python train.py --n_layer=22 --d_model=256 --n_head=4 --n_kv_head=4 --head_dim=64 --d_mlp=1024 --vocab_size=8192 --activation="squared_relu" --norm="layernorm" --norm_place="pre" --norm_eps=1e-07 --positions="learned" --qk_norm=true --attn_scale=0.154 --bias="none" --tie_embeddings=true --parallel_block=false --extras=["some layers without attention", "gated attention", "attention sinks", "a smear gate", "an embedding shortcut", "capped logits"] --init="normal" --init_std_qkv=0.0276 --init_std_o=0.0276 --init_std_up=0.0276 --init_std_down=0.0 --optimizer="adamw" --lr=0.00219 --beta1=0.9 --beta2=0.99 --weight_decay=0.1 --lr_head=0.0231 --warmup_steps=434 --schedule="wsd" --decay_fraction=0.624 --decay_shape="linear" --final_lr_fraction=0.0 --batch_tokens=[131072, 262144] --seq_len=1024 --doc_mask=true --train_tokens=827700000 --steps=4235 --dataset="wikipedia_en"
Each number is 128 + 24 x the weight over the matrix's rms, rounded and kept within 0 to 255. Layers, rows and columns count from 0.

# layer 9 MLP up, 1024x256, rms 0.0931, rows 438-462, columns 192-255
[[136 115 164  96 118 123 130 129 154 105 150 136 160  89 148 126 143 112 118 125 117 154 162 132  93 137 157 114 144 108 108 151 118 109 150 123 104 122 137  87 138 134 128 126 141 131 146 107 126 113 109 113 120 173 131 150 164 114 131 154 126 102 140 142]
 [114 138 145  92 141  87 141 147 131 167 162 102 163  93 126 136  89 150 141 126 136 154  82  97  94 104 108 146  68 117 120 116 135 124 144 138 113 133  78 129 143 136 105 107 150  99 132 136  78  97 121 101 116 168 114 126 165 116  95 116 138 142 145 148]
 [164 165 107 142 124  94 128 148 132  99 145 118  99 126  85 161 142 154 119 112 143 137 153 110 103 149 148 126 144 164 171 117  91 144 138 117 151  92 134 167 175 171 116 145 149 123 121  94 137 122 128 127 107 114 117 112 142 136 161 110 108 119 132 138]
 [ 89 137 163 115 121 138 120 176 164 117 150 198 115 109 134  88 139  86 129 123 132 153 137 135 154 169 130 126 147  95 155 120 165  91 114 130 101 123  88 126 138 138 123 145 143 131 181 169 170 119  90 105 105 107 101 121 160 140 146 120 176 147 108 162]
 [165 124 124 134 122 147 143 149 121 113 123 125 138 137 117 130 150 114 154 147 125 131 159 103 119 149  98 122 138  98 153  87 154 114 114 143 122 122 154 148 111 145  90 100 102 164 117 112 164 140 101 160  62 114  85 124  83  76 171 148 115 158 141 119]
 [149 125 120 124 140 150 131 161 116 157 124 135  86  79 140 140 109  89 120 108 114 135 123 119  61 100 133 137 139 158 130 121 122 100  89 124 132 155 125  85 125  89 156 128 112  94  96 123 141 115 184 113 139 107 133 158 189 130 128 135 137 157 138 134]
 [114 186 108 168 107 118 111 163 155 123 115  83 121 114 128 108 141 133 132 113 129 101  91 118 138 100 104  92 112 131  96  75 123 137 115 124 115 111 148 141 190 137 115 151 104 137 149 122  92 112 142 108 122 137 130 133 146 120 152 136 109 104 154 112]
 [157 114  99  68 154 122 167 134  99 127 134 101 126 111 136 123  87 164 171 106 116 134  92 123 169 119  77 145 146 175 138  86 122 165 133 142 164 150 129 116 183 153 135  83 106 118 130 135 155  95 137  77 118 187 118 147 155 159 145 158 131 140 133 161]
 [137  73 126 122 142  78 139 151 150 174 132 128 155 123  92 181  68 125 146  85 125 158 123 129 102 147 191 126  89 157 203 145  91 103 149 153 146 119 177  99 194 153 159 126 133 114 152 144 135 105 108 133 106 132 120 105 188 154 132 142 107 110 103 152]
 [ 94 143  98  90 132 122 154 171 120 143 100 101 114 143 116 130 116 146 160 114 141 133 115 129 148 104 122 127 154 103 158 135 131 170 127 124 171 116 168  88 128 123  95 144 141 142 123 177 116 121 116 122 100 177  96 126 152  95 161 128  99 109  91 158]
 [132 159 172 126 154  98  80 148 117 150 107 106 122 151 138 161 158 164 128 109  75 133 131 102 151  92 128 170 120 116 148 162 145 137 115 135 159  99 166 144  96 146 132 121 107 145 130 158 107  78 150 111  84 112  91 105 109 104 110 138 184 128  85 115]
 [137 136  85 115 149 129 138 181 144 143 140 115 153 108  67 141 173 113 122 114 121 171 176 130 153 123 188 141  98  96 110 195 134 103 149 131  71 152 128 158 154 134 129 102  84 158 187 151 170 143 180 135 111 147 126 123 127 171 118 109 112  97 102 116]
 [115 117 166 112 128 140 100 157 139 130 123  99 116 127 125 119 128 128 133 153 119 181 113 119 115 147 105 128 102 114 187 142 111 178 110 101 165 119 122  93 128 112 127 152  94  92 126 159 104  73 104 114  56 145 118 104 116 135 151 108 143  92 148 106]
 [129  97  93 119 117 170 186 134  95 118 175  94 110 116  96 183 139 102 135  77 127 145  99 113 136 105 112 164 158 142 101 130  85 134 114 172 139 124  99 131 146 142 143  97  50 127 153 149 113 132 121 130 111 145 117 147 135 159 119 155  75 174 129 146]
 [117 143 143 139 110 149 156 134 131 111 137 152 143 111 139 121 153 177 112 101 149 133  93 122 155 145 131 181  91 105 143 183 106  99 100 169 178 137 143 145 182 165 134 111 145 114 146 153 128 123 140 132 104 130  71 130  88  86 124 160 132 139 151  91]
 [157 126  74 115 122 146 157 135 127 125 140 155 118 107 126 116 125 153 140 136  90 149  88 128 137 101 115 159 129 117 118  72 153  86 150 119 140 123 140 134 127 152 122 111 121 117 137 114 111 110 128 112 146 132 110 119 116 169 145 130 141 122  94 133]
 [120 127 108 137 128 147 113 133 124 125 117 116 159 128 132 129 127 152 144 121 174 129 148 104 172 150 118 122 146 146 108 198 143 119 103 110 153  94  93 126 123 139 130 139 114 148 147 136 133 115 143 154 115 144 126 136 134 146 132 103 132 132 155 163]
 [145 168  99 117  98 113  72 180 108 161 158 152 133 107 116 135 159 123 144 126  95 196 121 144 128 120 131 124 120 115 173 136 139 152  89 131 135 110  94 158 122  77 178 168 143 127 134 111  99 129 133 132  85 142 147 127 160 165 119 115  88 163  87 101]
 [133 129 135 133  94 126 102 127 116 131 158 114 126 148 112 138 155 103 125 137  91 124 140 108 105 164 144 147 145 122 128 144 119 147 152 132 121 103 129 112 170 132 152 137 160 162 172 119 153 116 122 112 108 136 124 115 132 118 115 143 147 108 128 158]
 [154 107 115 109 123 142 100 161 131  87 102  86 106  95 137  99 145 141 127 113  98 118 108 103  90 125 142  98 156 136 128 173 149 144 144 133 189  76  86 138 109 128 137 128 123 150 116 112 128 133 158  95 120 164 128 136 130 162 110 117 125 111 179  90]
 [112 142 156 123 122 130 118 145 144 157 137 105  88 130 145 113 136 112 140  74 121 134 140 103  87 153 132 140 102 113 153 141 128 108  93  94 108 126 140 155 139 144  90 113 125 161 140 108 121 109 127 143 129  89 147 166 123 114  93 110 135 160 149 109]
 [129 117 123 122 102 126 143 127 141 152 120 122 131 139 119 200  96 117 131  98 135 120 155 104 100 135 145 163 122 110 114 109 165 142 124 132 139 114 119 155 128 134 152 124 138 177 146 115 130 115 117 149 118 116 124 125 128 123 103 156 140 105 121 114]
 [129 121 126 118 110 150 175 193 125 110 131 107 163 129 156 137 137 153 143 116 135 122 104 101 133 161  86 128 126 145 118 163 116 161 124  92  67  89 189 122 140 133 128 107 102  89  94 154 103 144 103 135 125 153 114 141 182  61 112 186 162  78  73 147]
 [ 97 118 138 128 140 177 141 129 170 120 115 150 159 139 112 130 153 107 130 129 124 153 115 114 141 129 121 144 111 127 151 155 136 128 100 140  96 114 130 144 136 139 122 117  99 128 105 155 113 132 140 115 129 170 131 128 147 119 155 129 114  94 128 139]
 [145 168 166  98 125  99 135 146 154 106  90 107  64  96 167 115 156 153 123 100 146 172 128 150 180 141 153 147 143 151 129 108 125 130  95 110 128 141 124 146 143 112 162  97 110  83 111 163 182 153 106 100 121 127 140 140 133 140 164 156 133  70 105 120]]
# layer 9 MLP down (transposed), 1024x256, rms 0.0823, rows 438-461, columns 192-255
[[158  83 115 150 117 139 123 115 118 124 113 141 181 140 123  84 136 132 174 127 145 112 166 112 119 184 131  93 160 143 109  99 149 125 162 112 127 158 112 112 102 108 150 160 124 128 137 123 128 143 145 129 139 109 142 159  97 106 128 132 102 146  96 119]
 [115 112 101 107 144 139 116 144 140 108 127 150 109 156 129 115 110  72 149 140 125 136 105 129 140 115 166 100  95 149 162 137 134  94 163 120 111 132 129 139 136 126 138 117 133 140 105 144  94 110 126 136 151 163 115 177 124 154 148  98 121 136  78 111]
 [129 125  70 159 124 111 135 146 117  91 107 141 128 149  94 125 121  93 143 146  86 121 138 139 128  59 113 103 180 151 120 101 145 155 150 122  93 124 126 145 128 137 127 143 157  99 111 122 141 133 164 141 135 153 154 130 109 111 139 112 123 100 128 151]
 [129 143 111  82 104  78  82  99  93 145 147 127 111 106  90 170 112 104 140  99 193 149 145 130 171 104 148 177 179 150 111 134 144 127 116 155 175 130 130  94 127  81 128  90 103 106 108 131 166 123 165 154  77 135 151  97 178 120 106 152 150 100 144  90]
 [ 92 109 108 118 152 128 101 144 125 171  91 119 153 145 145 158 147 119 123 137 119  95 135  74 132 165 143 155 176 134 147 106 123  95 168 150 141 120 103 132 119 139 113 113 161 168 128 116  86 149 123 146 122 122 103 142  99 128 128 100 133 145  79 148]
 [107 138 153 141 125 151 152 113  99 125 171  92 114 150 114 113 142 121 131 103 148 155 134 154 110 155 128  90 106  96 117 150  99 158 142 157 163 100 135 117 125 102 145 168 114 124 123 112 105 110 111  92 153 144 185 163 118 126 165  88 123  86 139 126]
 [131 160 126  78 138 113 103 166 143 145 130 148 131 104 137 188 130 147 134 144 143 147 176 148 167 122 130 104  98 114 167 119  86 189 119 131 169 130 177 137 115 113 108 100 156 132 138 117 110  64  88 105 112 137 140 104 116  76 131 117 154 142 126 127]
 [127 133  91 155 124 125 145 114 110 155 149 142 117 132 152 130 134 100 196 117  80 119 103 135 158 116  86 124 142 165 142 115  81  92 110  97 100 123 153 142 141  90 121 138  93 152 164 118  80 156 105 154 125 143 145 127 142  97  66 110 142 140  81 122]
 [131  88 132 151 131 125 118  93 147 139 139 138 121 118 174 125 129 124 152 156 142 113 100 109 138 153 185 159 108 125 137 138 128 144 170 120  51 122 152 146 108 157  95 171 137 157  67 112 148 184  79  92  88 139 124 123 106 138 188 101 105 126 157 137]
 [134 157 119 129 115 155 112 108 123 168 122 170 158  97 152 126 107 164 100 139 159 112 106 143 162 149  99 100 108 120 163 111 138 127  83 161 155 163 136 142 165 108 147 108  90  96 147 164 125 139 101 123 107 106 173 116 119 110 134 158  91 149 109 109]
 [143 155 146 102 107 107 111 129 128 130 149 118 124 166 142 138 109 114  86 174 135  87 116 110 159 157 141 124 105 139 106 132 154 148 164 135 121 195 169 116 141 112 148 152  85  90  98 166 166 104  98 139 188 116 140 112 132 109  85 150 150 113 145 122]
 [145 108 164 119 127 128 143 181  96 136 122 129 136 117  80 128 110 114 113 154 131 109 124 159 156 152 156 143 163 105 137 167 183 170 121 141 107 117 130 146 128 130 160  99 121 143 161 156 131 101 153 168 150  95 161 132 151  83 116 128  87 122 122 153]
 [ 87 125 113 144 127 155 129 172 111 131 112 118 130 143 137 145  96 121 130 180 114 116 154 141 102 133 136 113 128 136 105  98 111 153 141 171  86 154 100 136 108  97 170 104 111  65 130 145 119 185 158 134 160 174 123 186 128 101  88 103 104  92  81 128]
 [107 148 118 148 141 155 153 126 156 145 142 106 108 152 122 135 113 140 105 109 126 110 141 115 104 161 157 119 143 141 139 128 152 151 157 137  84 144  90 152 108 135 139 106 115  81 128 189 133 117 112 105 143 104 160  77 167 121 168 117 129 145 127 136]
 [136 116 196  70 131 104 166 125 165 135 105 140  92 143 151 141 149 101 102 117 120 165 116  99 126 164 128 173 146 128 152 140  87 150  82 159 176 165 151 123 120 148 125 132 157 109 135 145 110 140 139 141 115 104  80 106 133 139 125 143 107 106 167 106]
 [177 145 115 106 164 127  87 142 150 144 136 111 146 118 106 151 121 101 130 119 153 141 150 129 147 134 164 176 119 134 117 111 153 140 135 162 145 128 138 131 159 146 124 163 149 117  90 124 168 120 141 142 103 143  96  97 128 120 142 117 132 104 101 110]
 [141 159 164 154 164 162  78  89 119 131 152 121 140 119  95 135 129  75  96  96 105 148 158 109  99 117 106 135 106 167 150  94 165 106 106 108 125 134 135 140 138 173  98 133  62 149 136 106 152 126 133  90  71 167 126  67 143  90 122 158 146 144 141 147]
 [ 85 126 149 144 185  70 155 130 150 105 168 107 109 156 147 167 152 144 114 126 134 129 138 133 121 115 139  78 106 135 163 116 140 166 154 155 147 121 156 152 113 158 113 116 167 110 145 140 147  77 130 123 143 118 138  93 138  49 166 173 128 140 128 110]
 [132 143 138 169 137 123 108 137 123 137 135  82 142 181 143 123  95 144 127 119 110 124 101 154 122 141 107 134 159 112 153 116 101 118 101 110  97 126 140 170 146 174 157 146 131 105 128  99 110  99 103  94 134 137 142 107 100 113 125  97 119 134 108 130]
 [111 112  92 115 156 105 154 144 116 125 125 111 110 169 145 110 153 146 120 106  93 102 108 144 100 146 179 179 134 131 141 155 115 144 129 145 139  96 140  97 172 152  88 146 106 135 171 101 126 122 180 127 144 147 148 125 142 133 155 133 124 144 159  99]
 [116 116 127 138 167 146 128 106  98 137  91 124 127 128 138 125 124 119 109 130 143 120 126 120 109 132 125 130 122 121 154 128 103 132 126 114  73 177 125 110 131 116  71 144  79 111 107 138 149 124 161 125 132 157 120 100 124 123 139 112  82 147 130 108]
 [155 110 118 146 145  97  98 139 107 128 121 125  99 159 156 111 111 137 121 113 130 188 139  97 148 137 141 133 174 115 110 118 157 126 134 106 107 105 126 147 137 154 146 124 138 121 113 116 150 114 118 167 130 138  96 113 113 136 111 127 137 135 115 129]
 [117 122 138 118 125 162 100 128 148 139 147 115 145 176 191 114 117 119 125 127  85 107 122 152 126 145 140 136 147 118 138 143 146 143 144 134 114 121  98 134 104 146 133 129 141 136 140 140 158 157 123 128 111 122 142 121 105 137 158 112 127 171 135 109]
 [128 144 109 101 133 125 146  69 128 132 139 125 137 105 194 133 139 126 122 107 120 107 106 156 128  97 124 133 145  58 141 121 116 143  76 123 113 108 116 141  99 142  77 116 137  94 127  98 153 145 135  92 111 132 113 161 123 157 108  74 125 110  93 123]]